python train.py --num_hidden_layers=8 --hidden_act="gelu" --norm_place="pre" --norm_eps=1e-06 --positions="alibi" --bias="all" --tie_word_embeddings=true --parallel_block=false --optimizer="muon_hyperball" --learning_rate=0.00777 --warmup_steps=200 --max_seq_len=1024 --dataset="wikipedia_en"
Each number is 200 + 40 x the weight over the matrix's rms, rounded and kept within 0 to 999. Layers, rows and columns count from 0.

# layer 3 MLP up, 2048x512, rms 0.041, rows 109-163, columns 384-511
154,235,225,182,247,235,251,307,237,186,211,172,148,237,221,203,158,236,215,208,194,144,218,172,241,117,252,256,166,201,243,208,181,243,196,268,161,214,192,164,190,185,99,171,183,194,153,239,177,223,217,175,242,137,214,185,115,146,203,186,138,222,146,212,174,124,145,213,222,222,227,177,240,230,283,266,200,139,229,214,164,174,291,146,237,162,161,165,252,212,198,182,237,198,225,177,165,200,159,217,142,240,237,203,255,130,212,189,193,151,198,186,198,232,187,157,208,180,202,144,61,201,236,218,204,217,103,176
220,257,164,198,208,186,236,194,197,240,249,225,190,225,205,216,180,189,182,253,188,213,190,167,208,152,250,195,181,250,141,258,214,189,174,143,265,120,155,212,164,152,198,201,207,256,262,201,159,199,201,255,162,195,250,159,223,182,173,231,244,200,194,141,128,192,183,236,195,248,218,172,232,231,160,177,165,236,196,159,211,208,205,191,189,263,199,261,153,192,181,189,213,188,222,283,216,130,128,152,196,177,186,247,208,245,208,210,122,192,254,185,149,213,206,215,191,144,74,161,212,186,198,194,157,182,244,209
238,235,111,176,91,199,241,291,285,205,225,127,196,256,248,265,170,152,175,226,174,260,223,198,311,173,203,243,171,179,247,190,207,139,242,224,163,207,270,241,136,283,214,172,258,286,109,161,207,134,197,191,232,226,173,261,209,175,210,199,175,154,205,190,191,254,215,256,184,225,134,163,187,258,169,176,202,208,117,193,190,235,226,183,209,258,121,174,189,186,187,207,153,280,236,257,165,228,144,218,251,174,226,190,238,232,205,202,128,167,230,205,221,135,172,236,155,211,201,231,175,150,104,236,191,189,197,176
214,223,215,210,167,225,238,226,178,204,157,173,162,251,236,199,207,184,214,189,175,279,233,209,257,276,214,181,278,242,217,204,229,184,184,219,208,226,235,242,160,236,130,195,202,250,197,235,296,188,103,236,223,234,206,171,146,157,211,185,222,217,260,229,149,269,185,264,209,187,113,186,161,245,238,203,274,228,160,179,199,169,191,170,262,268,207,171,218,164,245,188,143,222,208,204,210,155,228,200,171,147,202,217,169,209,215,220,263,85,199,175,147,175,212,266,76,164,154,183,225,150,153,199,223,179,248,217
214,214,168,209,246,237,240,230,158,137,188,88,201,259,174,273,246,149,148,195,215,242,203,258,158,180,232,227,200,196,167,181,212,255,245,203,177,171,203,202,178,161,201,220,219,253,258,155,217,178,159,228,177,222,179,228,245,130,208,168,189,175,165,216,188,223,236,194,233,173,220,169,135,253,263,199,246,141,68,183,235,222,183,228,146,214,151,205,217,174,151,191,222,196,213,169,256,267,132,198,209,245,163,190,161,179,196,204,217,196,189,166,206,225,176,198,188,189,172,238,183,293,167,166,217,232,214,227
207,182,194,172,216,249,188,197,181,242,232,215,159,218,269,189,256,214,239,172,224,226,231,186,244,230,230,250,172,203,179,244,211,128,260,214,166,163,187,146,226,230,168,198,169,215,219,126,183,207,173,182,209,215,190,205,196,203,241,187,208,228,178,175,252,218,170,123,229,244,171,219,151,179,264,232,239,169,152,151,147,167,155,209,248,162,152,187,236,173,220,212,159,189,139,216,154,197,174,235,243,185,186,118,169,203,136,140,244,129,188,109,245,226,236,207,210,153,160,259,150,313,97,238,234,214,222,263
198,137,246,204,201,226,159,204,214,227,216,249,167,201,269,164,162,199,219,221,183,185,277,106,191,232,203,165,166,206,203,224,197,207,224,201,253,178,174,225,226,185,215,257,191,176,247,168,217,231,260,175,236,80,259,182,165,209,164,192,256,244,189,274,201,200,188,190,138,172,117,185,167,199,232,206,185,188,165,225,187,218,257,239,258,223,141,221,232,157,215,183,224,219,184,263,152,174,225,220,197,267,207,145,134,186,220,180,211,188,207,174,215,184,208,249,269,156,177,215,234,214,245,248,143,167,245,183
234,217,226,149,217,195,196,173,215,176,183,227,276,171,203,165,198,138,210,196,234,207,196,210,219,196,202,220,189,193,201,179,268,145,227,178,181,187,254,233,162,213,222,204,256,194,195,260,191,230,125,205,218,241,275,194,215,260,185,204,195,233,168,188,215,211,171,228,225,130,210,209,229,257,151,218,210,206,243,193,179,144,180,227,203,242,199,173,151,242,201,174,165,223,143,248,248,251,192,179,218,194,161,252,211,134,200,260,185,224,148,125,208,174,262,188,175,146,214,189,183,216,226,282,218,224,228,216
197,224,138,159,188,198,170,248,226,205,259,161,214,223,207,126,206,208,189,150,278,255,159,219,183,188,214,189,203,215,171,177,205,217,230,223,189,175,260,218,258,220,244,129,143,177,243,213,226,198,218,199,242,196,203,247,188,122,162,180,164,214,225,160,227,200,189,222,248,172,262,158,223,214,239,132,206,210,188,201,161,210,216,240,201,235,174,200,200,183,140,189,182,177,185,205,217,251,272,149,215,244,206,221,174,164,238,180,195,143,265,207,209,241,275,229,132,164,208,195,189,204,168,174,208,218,267,155
243,203,176,197,257,255,215,244,213,125,180,220,139,190,144,161,154,193,232,233,123,242,168,163,220,160,224,252,200,237,159,228,176,205,190,153,175,263,182,196,236,235,302,202,220,185,239,167,177,160,162,207,267,253,189,239,189,169,143,224,176,234,229,134,195,207,273,201,274,213,212,193,181,119,194,217,254,211,215,247,178,254,127,171,214,194,219,217,166,161,225,141,192,233,252,207,187,202,170,242,231,180,185,167,218,155,216,193,224,211,150,234,207,149,231,189,178,160,203,211,157,227,180,236,320,218,233,209
147,216,217,224,235,198,241,88,248,288,244,185,204,145,245,232,205,123,242,149,275,211,144,187,161,169,163,195,181,182,129,255,128,289,239,282,227,191,198,222,239,280,138,226,287,168,306,150,237,202,157,202,207,198,97,277,297,166,263,218,165,185,110,327,243,135,228,160,278,240,134,160,264,246,182,277,174,247,197,207,224,150,160,117,223,282,176,226,189,168,196,191,108,182,246,195,230,229,134,200,199,225,195,244,211,205,204,147,206,293,178,202,288,130,191,221,220,257,112,85,158,153,193,185,153,155,192,206
225,189,205,97,211,228,213,189,209,122,265,183,163,208,208,186,72,189,295,240,233,231,218,242,245,189,210,209,149,219,196,202,268,269,224,177,201,232,211,208,281,123,268,130,312,99,220,203,148,147,182,214,137,154,208,149,192,184,257,261,257,191,207,205,157,211,278,238,231,218,157,264,203,208,237,162,186,157,229,134,205,174,232,218,262,263,127,143,180,211,169,165,195,97,215,230,250,277,203,166,191,257,257,168,253,176,118,206,231,202,173,204,210,258,208,124,254,284,190,191,167,237,202,192,166,185,227,155
223,255,203,119,137,137,218,247,127,239,178,202,235,207,214,186,231,227,165,256,249,317,123,143,266,209,194,126,154,185,161,281,215,155,186,265,184,286,181,232,223,159,226,218,230,303,203,200,225,254,202,294,237,218,164,210,230,224,174,202,227,209,149,207,193,197,167,201,214,165,234,222,223,291,209,235,334,151,244,100,185,168,129,127,140,136,208,237,149,193,212,149,200,139,213,143,139,260,289,246,251,195,210,215,207,186,259,249,225,224,210,286,196,202,204,108,217,162,98,214,210,199,151,173,173,190,245,220
252,162,196,174,245,149,220,185,186,173,242,174,208,123,208,198,206,181,209,196,194,200,253,213,178,172,224,226,260,227,213,249,183,176,218,194,221,217,200,177,232,245,168,217,127,111,180,198,198,201,224,219,202,264,253,152,135,213,238,248,235,249,171,207,286,210,243,121,170,159,220,223,202,243,172,145,215,245,149,225,174,182,245,262,210,187,293,189,211,213,103,171,155,308,143,172,184,233,178,173,247,288,163,247,218,197,149,176,299,207,242,254,224,113,218,266,197,132,213,216,181,180,207,161,265,234,172,200
154,213,165,227,182,167,214,184,133,159,227,194,146,168,170,216,99,162,178,147,226,195,177,138,197,193,182,243,222,193,277,222,233,107,178,157,236,215,239,190,223,150,171,199,188,281,228,209,235,173,150,185,128,241,170,272,272,261,138,219,163,106,204,264,166,116,241,197,209,177,167,195,273,269,184,267,213,211,186,210,176,197,201,189,216,228,201,244,187,188,185,200,221,237,218,200,152,147,244,225,194,235,241,174,230,162,169,217,172,163,217,181,192,224,259,224,211,166,191,242,223,140,76,126,142,196,151,252
170,167,221,109,190,286,202,251,247,227,369,209,143,222,207,177,181,165,217,215,277,133,162,167,173,199,211,146,278,220,145,185,280,158,201,195,196,204,250,159,117,208,185,191,199,169,166,164,181,153,153,218,210,193,109,184,210,203,224,210,147,226,274,214,112,283,272,217,198,211,165,249,220,242,181,134,164,179,174,211,185,231,232,219,204,244,173,213,179,258,204,227,161,205,261,263,190,202,229,195,244,189,206,187,232,188,252,195,242,185,281,126,194,170,186,210,169,175,206,216,182,150,245,252,221,207,154,135
234,223,187,163,192,122,224,239,197,191,211,206,205,211,228,187,156,174,155,210,230,176,117,177,236,220,154,170,220,192,193,231,134,161,194,171,184,242,220,117,223,236,186,152,221,234,151,255,176,230,161,235,209,136,195,160,224,177,228,203,125,269,181,217,200,131,203,223,97,219,240,242,192,188,196,144,191,239,241,162,160,217,151,156,167,163,211,201,169,172,195,179,251,178,238,148,229,252,229,226,220,191,208,182,221,242,199,176,212,203,254,235,223,270,223,127,243,180,142,152,172,160,235,138,234,175,141,203
239,166,222,240,184,156,192,171,245,247,300,210,189,282,175,244,158,197,126,174,156,203,199,189,210,203,174,275,239,205,208,230,204,203,256,204,168,240,181,214,216,269,224,235,177,212,165,202,211,194,202,172,252,173,173,207,242,287,162,225,213,219,225,197,207,155,185,109,230,207,265,158,191,186,244,194,166,211,147,267,236,229,238,245,125,205,155,205,198,229,157,229,174,220,148,180,221,225,212,172,186,214,199,179,235,157,162,144,189,126,181,215,220,186,148,232,203,217,121,119,229,175,198,242,232,238,113,151
230,200,183,238,198,239,195,164,168,261,167,154,241,236,184,206,144,174,220,282,237,179,123,137,155,251,244,212,187,179,157,199,259,232,239,199,136,184,191,196,304,170,199,200,165,194,195,223,183,217,119,192,220,201,228,216,159,177,194,187,184,260,245,182,206,226,177,163,224,164,135,190,136,230,162,151,205,242,179,223,122,227,182,148,250,152,188,262,224,191,183,144,193,244,139,159,145,197,239,144,198,187,219,192,205,288,174,184,183,160,203,240,170,223,138,206,194,260,158,202,161,206,148,217,248,241,173,166
183,224,120,136,264,197,229,215,261,175,162,229,226,205,185,220,192,198,133,241,216,314,193,249,207,194,197,206,177,252,195,197,240,202,205,206,197,193,256,180,167,230,229,159,220,171,217,189,213,191,242,189,231,214,178,224,188,230,221,158,182,122,233,216,173,173,204,237,265,214,145,169,294,204,233,150,186,197,227,189,240,281,169,210,189,204,128,192,232,118,198,194,206,176,224,203,179,205,213,175,204,125,153,213,225,225,158,216,205,222,213,174,169,150,175,225,205,191,268,223,165,198,187,190,147,175,268,185
138,251,172,217,191,243,204,200,254,227,154,239,223,162,194,206,200,110,158,166,226,271,212,202,241,217,242,203,156,161,181,211,218,215,183,239,223,246,231,216,178,191,280,137,181,231,128,162,169,122,166,192,173,181,180,171,215,234,225,214,203,181,182,160,218,169,233,256,257,148,183,206,217,145,145,234,244,210,208,134,162,194,130,222,150,229,249,199,197,292,212,218,176,209,156,113,205,203,243,193,154,199,165,185,154,236,161,187,163,190,161,155,226,192,80,192,164,236,212,198,167,173,194,222,204,217,234,181
155,200,290,143,255,208,228,224,236,205,177,205,224,158,187,185,241,215,104,206,149,165,156,273,176,219,236,158,198,329,181,202,194,153,286,164,242,243,169,190,183,143,174,208,228,166,185,209,228,205,174,237,259,242,192,65,206,157,172,98,219,200,133,186,167,218,119,195,135,187,172,186,244,161,203,172,257,199,134,167,217,188,127,210,223,152,116,220,199,244,169,181,164,225,219,203,180,78,150,191,307,133,204,256,206,180,214,162,217,256,210,239,169,233,175,146,208,150,191,254,232,182,251,223,165,290,181,274
240,248,199,179,259,221,198,206,191,190,179,202,284,181,130,272,200,226,206,165,222,250,126,225,189,216,199,170,217,192,118,186,239,177,235,240,242,191,250,207,231,248,142,200,206,283,266,231,187,192,213,240,268,232,260,193,185,178,230,237,274,186,234,229,174,263,225,280,161,216,158,198,163,137,209,242,181,171,142,165,198,144,121,198,201,238,194,165,254,188,332,212,202,135,236,233,216,206,227,233,178,227,149,218,218,173,235,240,196,189,228,206,208,215,209,192,240,229,245,167,225,252,232,179,214,201,165,130
162,169,264,122,255,195,266,198,214,205,193,219,235,199,199,233,154,257,228,237,130,263,155,187,198,234,267,169,249,222,214,219,236,193,238,259,125,165,186,237,178,249,156,231,214,139,187,143,208,270,180,163,137,193,136,209,134,206,201,204,220,161,169,195,222,170,214,206,201,171,175,180,258,214,189,193,152,212,160,245,208,218,207,221,190,198,154,145,193,222,144,182,175,217,183,284,195,206,280,184,203,201,202,117,200,209,262,201,105,278,250,231,187,244,232,244,192,210,238,170,242,151,204,213,150,182,214,231
175,207,243,253,275,196,154,209,167,186,259,195,236,167,219,171,197,215,268,166,195,234,224,220,220,201,142,201,193,222,259,175,187,188,202,240,168,221,175,185,164,266,188,146,232,193,185,193,228,217,250,238,271,259,270,224,165,197,179,248,230,241,253,159,219,209,194,241,189,156,239,218,228,234,215,236,269,210,157,181,167,206,198,203,217,201,190,202,270,279,197,157,182,190,138,247,145,202,192,141,226,164,182,238,196,213,178,188,194,205,208,234,222,189,224,204,234,200,162,229,270,185,134,144,217,159,206,144
229,173,172,132,223,177,181,186,223,244,210,185,187,223,177,162,163,222,197,166,252,208,195,204,160,169,229,142,245,252,252,259,235,192,251,173,259,215,200,152,223,259,135,164,250,229,180,209,165,213,144,105,150,187,188,273,189,226,276,269,223,182,191,228,217,226,237,181,195,249,183,173,196,151,205,195,259,289,231,218,276,205,240,193,165,191,171,267,153,166,237,208,242,140,144,149,158,180,217,219,239,207,199,244,210,249,165,128,193,233,223,202,188,248,156,200,218,164,189,215,242,142,146,123,208,247,191,205
151,205,245,194,148,153,248,251,168,211,243,182,229,151,221,155,259,245,178,179,129,176,171,229,198,208,142,98,201,224,218,173,219,197,234,218,181,168,285,170,181,75,243,167,196,167,163,252,148,225,146,223,187,125,126,183,207,269,161,198,122,152,147,148,240,209,132,177,254,205,162,196,178,294,282,255,216,254,180,242,135,201,200,175,207,201,151,256,247,157,252,280,246,239,219,258,239,198,180,232,228,183,211,178,274,149,227,174,185,183,179,226,214,183,177,196,303,215,184,185,240,180,185,139,107,210,176,131
195,278,216,202,227,176,189,175,179,233,177,179,300,164,186,161,223,164,224,192,152,167,217,256,206,204,176,209,220,248,161,222,311,228,178,163,224,156,262,207,177,214,284,163,170,203,175,170,194,231,170,194,135,177,193,241,231,206,178,268,224,259,231,255,242,181,186,159,188,145,178,262,159,220,182,211,222,211,211,173,251,122,222,206,213,214,223,264,240,205,246,213,143,199,171,160,171,156,242,169,172,144,280,250,201,245,246,225,165,258,275,186,193,215,169,219,121,189,204,177,175,169,187,146,198,214,189,180
198,208,177,177,226,206,174,182,176,212,205,266,228,160,194,181,264,206,121,165,237,168,234,224,251,161,246,184,254,211,252,134,209,257,212,184,211,136,198,240,198,170,214,240,207,191,220,112,220,171,286,167,178,195,234,169,172,173,205,245,261,183,143,205,203,237,155,216,132,199,204,162,232,188,233,183,183,167,143,108,161,166,131,195,246,124,157,249,234,132,185,245,188,291,163,191,247,122,251,207,167,229,135,175,158,202,187,246,163,193,294,175,214,198,146,277,246,248,173,183,226,158,219,220,273,222,259,213
217,206,228,202,158,180,197,222,154,217,154,248,199,200,132,175,227,229,242,221,188,235,140,178,154,209,211,204,296,198,189,232,174,198,135,274,207,247,236,290,136,225,225,200,166,193,243,199,201,186,208,246,137,162,172,201,86,179,236,196,192,196,224,159,196,193,247,171,234,188,176,173,167,201,211,195,241,212,114,219,171,107,220,213,131,187,195,206,216,254,126,211,223,139,215,193,135,176,146,189,207,255,249,137,214,236,210,240,176,185,201,192,190,167,128,157,198,162,191,238,165,223,219,163,262,128,244,256
190,268,169,204,178,178,175,189,190,190,101,171,220,142,194,224,213,198,219,224,167,206,100,221,258,217,184,219,236,145,243,256,140,167,119,173,125,242,251,152,210,139,230,221,138,265,220,193,188,211,189,194,176,202,281,151,238,164,197,212,253,199,220,157,214,169,247,208,167,236,192,199,174,220,150,185,175,192,126,201,156,167,135,178,206,189,187,194,227,199,222,233,211,184,166,215,208,227,215,324,244,239,195,195,261,210,213,144,200,195,169,183,210,257,214,210,168,208,286,240,212,172,198,209,180,163,125,211
192,207,218,229,255,233,227,303,333,233,195,235,176,194,194,132,198,223,178,147,238,209,224,213,223,201,223,209,163,201,195,146,164,226,254,242,184,136,135,177,214,231,253,180,240,270,317,167,197,182,220,185,139,216,200,196,208,187,227,220,190,209,124,233,168,177,202,248,191,160,211,186,165,112,157,168,174,214,217,176,172,251,167,132,188,245,240,267,185,165,234,213,221,230,231,182,239,253,157,206,126,196,228,194,178,239,220,178,202,193,215,184,224,189,204,157,198,198,204,191,205,191,209,191,243,237,280,258
214,243,197,196,219,240,188,204,221,253,205,186,196,188,169,217,209,175,219,223,218,203,200,246,223,177,200,259,282,162,243,180,163,202,181,245,139,153,165,165,176,150,244,215,159,167,198,144,232,202,254,156,179,228,237,252,243,193,250,217,195,227,190,271,238,181,119,174,193,206,177,149,263,199,178,168,215,209,243,234,164,196,166,243,167,154,170,222,147,179,148,207,128,189,118,219,241,242,191,202,207,196,208,156,144,195,207,227,170,229,236,173,164,156,219,244,198,249,204,226,210,153,195,193,197,225,140,156
300,236,173,199,153,191,193,234,156,232,219,182,193,168,231,252,205,203,123,224,162,149,169,172,181,216,228,225,183,191,211,223,243,202,155,169,169,197,226,146,191,223,234,189,248,250,187,196,245,190,246,216,254,173,202,213,186,215,206,186,172,229,169,165,175,119,171,191,257,234,236,255,206,198,127,141,177,253,207,192,229,199,249,209,212,230,164,203,226,199,202,167,210,136,167,189,154,239,293,210,189,160,146,172,170,177,216,243,219,162,208,203,215,150,263,221,201,242,257,194,155,205,183,191,205,163,202,235
168,200,213,252,117,194,259,253,188,219,239,275,168,181,139,236,252,300,164,159,148,247,296,142,243,177,202,188,191,243,169,190,232,192,158,141,223,146,218,178,132,209,179,165,140,157,251,213,245,201,127,161,147,153,173,251,182,208,200,184,176,128,187,103,142,206,273,200,217,139,241,188,184,195,229,221,210,135,149,154,197,220,186,160,241,218,186,218,216,239,174,198,175,274,211,239,202,199,177,204,110,206,212,204,211,196,239,202,236,200,251,244,158,187,224,175,214,120,258,210,182,229,267,207,227,140,209,218
152,204,301,225,138,208,180,257,202,217,187,233,172,179,185,186,235,173,126,245,128,144,193,184,142,285,216,142,154,269,116,208,207,166,216,217,180,218,207,208,177,227,170,185,208,212,219,210,249,177,168,161,110,237,193,283,163,167,248,112,197,238,150,131,220,234,209,234,139,244,151,257,130,183,217,154,179,158,182,184,166,195,130,256,169,130,167,167,197,192,184,185,204,126,251,211,231,161,220,210,208,242,182,207,151,222,173,155,209,166,257,213,227,217,214,196,195,236,256,188,194,247,221,208,197,288,200,218
157,207,68,161,130,263,255,179,271,212,170,225,227,205,181,176,143,241,199,206,175,187,236,217,240,188,269,185,216,187,126,208,177,191,208,128,210,157,140,286,214,274,153,117,192,169,217,237,205,240,215,188,254,169,193,234,241,202,235,269,188,155,118,234,140,211,150,251,231,158,260,252,256,274,277,166,173,153,146,212,180,253,66,205,236,179,82,171,136,245,258,221,153,224,222,229,209,165,185,247,180,204,170,223,195,216,179,217,213,190,226,189,181,252,233,241,264,209,181,230,248,209,220,207,155,209,227,174
247,196,263,224,178,184,210,203,176,186,199,149,211,265,200,173,144,217,227,242,176,231,206,81,110,195,199,170,101,212,289,272,178,218,118,228,170,216,186,176,189,126,180,150,237,218,129,286,191,195,228,254,87,181,282,169,157,192,240,95,196,244,165,268,187,228,267,143,212,171,159,222,218,163,165,147,208,217,200,232,171,143,261,172,150,159,256,226,215,209,111,235,230,216,270,227,234,192,199,247,190,257,111,132,199,172,228,226,249,181,207,274,181,190,167,273,210,191,146,176,222,192,159,106,154,236,257,229
196,235,307,186,81,203,145,183,278,193,189,290,196,126,144,200,215,251,212,221,167,200,201,144,188,174,254,196,179,259,202,223,180,213,232,197,177,210,230,203,189,256,176,219,226,193,238,243,176,167,172,294,205,204,208,232,215,230,225,254,191,219,249,234,170,189,194,239,226,311,237,157,216,142,126,268,206,213,211,210,206,206,220,201,217,170,200,197,158,166,167,134,187,293,237,185,212,225,226,207,236,117,230,175,211,241,228,168,167,223,166,170,192,145,185,178,220,233,204,161,180,190,135,165,205,180,240,238
187,176,142,210,271,143,281,143,121,182,203,230,211,130,184,250,217,179,226,196,122,269,178,180,142,224,246,199,290,247,166,214,181,192,305,242,239,213,203,205,178,205,158,129,221,202,197,131,175,195,188,206,246,179,248,135,154,196,243,295,173,179,149,254,194,227,184,195,209,263,231,216,283,174,194,224,177,204,128,203,188,147,249,251,151,132,234,233,227,143,136,136,239,132,196,157,161,185,264,142,284,108,151,208,185,155,206,215,182,142,222,209,224,230,112,224,221,79,202,155,164,215,186,232,229,181,148,221
208,235,135,295,246,173,219,185,197,173,273,208,213,230,265,219,188,264,205,209,193,215,224,210,264,248,205,218,222,232,206,238,224,218,208,165,197,237,208,158,237,170,176,162,193,232,142,195,246,150,206,231,205,171,197,197,248,149,225,200,169,219,213,222,173,225,238,174,215,160,148,273,249,228,114,194,201,172,163,147,181,175,175,212,205,216,266,242,210,216,164,187,136,287,129,180,195,177,191,200,142,224,212,145,204,200,227,213,192,251,249,221,198,204,151,167,174,181,180,221,220,213,169,174,256,249,204,173
194,182,195,194,144,209,151,131,210,179,229,191,226,217,110,257,193,199,246,131,119,156,215,238,244,172,187,239,212,242,144,171,185,176,231,220,155,176,173,192,92,197,162,256,195,160,137,193,251,236,246,162,255,125,181,240,221,191,182,119,205,209,137,229,217,176,176,249,78,225,210,87,205,210,180,145,167,191,195,156,268,194,165,124,210,159,114,229,256,268,201,144,242,259,184,201,232,206,137,228,195,259,207,202,145,239,199,213,215,241,207,204,143,171,233,201,204,179,130,175,267,147,254,188,126,291,264,186
234,200,143,127,221,152,237,182,230,177,156,229,275,166,207,172,163,171,177,199,193,180,189,211,226,226,191,224,309,243,210,183,166,200,277,165,194,205,206,234,267,295,215,181,215,164,179,228,187,141,237,158,154,220,174,155,182,235,206,215,198,177,205,169,140,254,198,229,135,196,187,257,235,191,168,200,195,180,208,206,130,235,179,232,186,124,166,297,235,149,242,163,200,191,210,193,167,133,194,221,163,155,111,263,202,264,137,204,163,228,256,200,111,193,190,160,204,236,202,236,190,216,188,172,193,284,163,193
146,229,233,202,172,182,220,230,220,193,203,212,283,235,266,176,173,188,209,171,166,218,232,206,169,196,183,176,204,204,210,235,208,182,200,184,183,212,187,195,326,171,210,198,214,137,249,265,112,183,233,219,221,175,160,269,235,223,220,237,171,221,136,118,154,202,150,146,189,152,241,215,122,130,137,190,209,185,206,257,209,154,165,175,203,274,174,206,175,160,185,216,209,187,194,169,219,138,251,133,201,238,240,196,177,255,143,205,185,229,199,162,202,232,246,256,215,189,167,174,219,143,180,246,152,231,199,223
233,210,181,148,230,214,239,215,227,211,222,113,153,275,248,245,224,181,220,178,160,227,177,194,277,210,240,231,181,154,187,257,134,165,244,208,199,185,144,202,171,260,156,202,179,235,183,156,258,244,184,214,199,174,150,116,147,251,195,228,145,225,193,250,226,248,93,226,232,189,135,256,189,205,168,160,286,267,174,128,240,244,187,213,125,132,234,205,245,155,214,221,152,236,198,172,198,217,213,126,143,150,210,242,222,176,188,194,263,143,206,107,226,169,230,254,196,71,180,203,166,217,195,236,172,158,141,205
224,125,158,143,203,189,194,164,219,221,143,198,191,249,198,242,224,164,234,200,224,207,144,194,253,241,210,179,132,195,257,196,223,248,247,240,244,150,200,217,140,217,247,181,181,213,227,225,175,163,227,207,174,153,189,181,126,201,196,199,180,219,173,239,238,226,243,198,135,222,127,161,251,281,252,208,272,251,200,207,63,170,224,250,233,243,143,215,283,292,153,220,172,219,233,199,134,121,199,218,242,190,157,208,209,188,226,195,186,259,207,212,182,204,236,199,138,140,122,202,171,186,182,176,234,203,233,186
195,158,145,251,310,233,275,166,158,163,192,161,188,195,183,189,170,239,184,253,233,229,181,181,164,200,185,224,145,170,188,187,228,161,188,238,246,174,195,210,249,187,205,150,249,207,155,242,145,190,235,196,219,187,178,247,186,245,222,229,143,177,237,182,148,204,180,207,206,232,157,185,250,218,152,210,274,111,179,176,226,221,179,148,266,209,239,225,106,231,158,182,167,176,203,224,149,195,227,206,186,120,226,88,232,221,161,293,202,154,179,209,318,238,147,207,169,200,182,216,262,217,135,249,192,162,271,190
207,216,198,84,196,250,102,188,144,210,166,139,167,247,215,162,212,219,142,205,191,153,223,182,207,184,220,201,157,189,184,234,233,247,172,186,235,113,238,150,229,226,235,170,255,273,216,190,245,196,187,257,185,192,254,85,144,213,197,209,237,268,248,194,207,192,138,238,273,222,178,169,187,261,235,220,234,81,236,209,141,180,175,218,232,173,153,174,244,247,220,166,184,67,135,214,138,192,232,187,159,192,226,166,194,173,222,213,258,150,203,201,212,269,193,233,122,113,186,143,209,181,206,204,303,150,278,198
202,220,169,216,137,198,205,166,167,195,209,235,153,244,214,200,178,171,224,230,162,249,221,206,187,144,203,143,219,173,133,305,227,184,183,189,216,172,184,243,195,189,170,164,151,175,210,188,237,157,230,198,300,189,219,277,287,186,201,194,190,119,255,261,152,187,252,213,141,202,204,210,214,205,236,182,163,236,192,193,211,215,199,181,123,172,170,206,190,230,281,174,199,207,164,223,150,207,266,213,182,181,191,193,114,198,264,243,207,118,136,298,206,169,189,235,219,164,170,168,221,149,195,145,218,305,212,191
270,159,197,178,210,211,210,127,174,202,247,217,159,218,209,169,198,156,203,209,198,198,148,200,185,202,233,179,232,206,200,219,224,287,120,186,223,281,230,237,212,276,157,130,225,184,167,176,140,240,266,176,162,141,262,198,182,233,199,169,229,112,186,140,177,274,116,202,246,122,178,273,165,155,195,191,245,186,104,299,240,200,262,137,115,179,161,250,163,207,241,205,191,164,177,185,188,220,209,226,263,225,216,170,235,248,132,156,168,219,230,235,223,247,132,189,271,178,185,181,250,132,182,160,168,152,212,249
213,152,200,173,155,155,168,183,202,174,168,203,194,211,156,179,210,187,210,207,193,235,188,201,241,205,206,201,257,176,211,298,207,217,186,246,206,211,200,191,297,141,167,151,168,269,193,273,190,205,193,211,190,216,152,190,149,206,128,239,213,202,190,175,249,186,203,188,198,224,171,149,182,181,240,154,268,179,148,240,133,194,250,198,222,170,248,206,284,185,211,217,192,178,244,258,181,202,218,226,215,200,182,247,193,184,198,179,189,202,160,155,244,200,211,227,244,235,215,175,284,224,141,208,206,174,137,201
198,146,132,206,178,228,171,231,222,180,233,227,139,165,145,153,187,152,182,238,188,213,219,203,195,149,269,258,179,265,198,215,197,156,165,179,176,185,280,164,245,172,236,228,154,216,234,137,177,217,156,259,126,169,157,192,144,168,218,158,186,210,172,236,196,193,159,173,207,188,248,176,219,235,204,219,213,203,208,218,203,233,187,226,220,152,203,121,267,222,227,214,182,159,251,154,244,174,175,139,217,168,168,239,195,188,215,194,187,243,236,209,216,194,189,272,277,181,126,223,217,189,154,140,255,300,175,207
149,196,274,227,173,174,223,157,171,223,180,264,199,173,268,198,201,194,164,199,194,131,202,170,204,233,168,183,185,303,247,157,137,155,302,202,199,184,220,140,224,198,224,170,148,225,180,209,273,217,156,277,120,186,219,190,235,181,275,140,198,227,240,181,276,197,196,209,164,222,282,167,190,189,170,199,152,241,146,251,228,135,167,177,197,133,170,178,202,207,161,222,190,196,156,231,176,142,187,211,237,178,192,195,186,158,248,155,246,240,224,205,123,220,175,169,245,269,257,251,222,224,233,190,190,131,254,160
221,270,252,244,196,230,149,129,274,204,198,264,157,152,194,235,182,148,113,215,249,201,218,104,190,199,238,194,188,156,166,295,210,219,242,159,251,196,221,234,168,227,142,259,159,237,231,144,161,161,148,130,226,83,234,156,222,179,194,261,129,303,224,179,182,101,200,160,136,249,142,226,219,252,208,198,158,228,200,201,132,222,131,197,229,205,185,141,150,163,125,272,269,225,212,190,195,129,200,196,117,249,163,191,175,269,187,228,173,229,241,148,235,210,222,213,228,148,228,257,201,219,164,273,184,140,212,167
197,162,185,247,157,147,234,158,256,227,228,222,168,172,251,196,232,194,196,220,322,218,257,212,161,197,175,100,239,225,186,156,246,263,199,235,209,161,285,182,204,237,256,230,221,199,275,196,228,200,200,215,213,166,183,203,217,185,173,191,168,212,182,227,176,250,195,254,152,277,185,174,235,223,210,201,226,280,177,222,261,229,256,219,205,175,161,207,190,223,252,169,250,192,259,233,194,190,141,227,211,275,202,153,226,105,310,243,180,181,174,203,247,172,173,259,224,166,164,200,277,182,162,198,235,185,215,251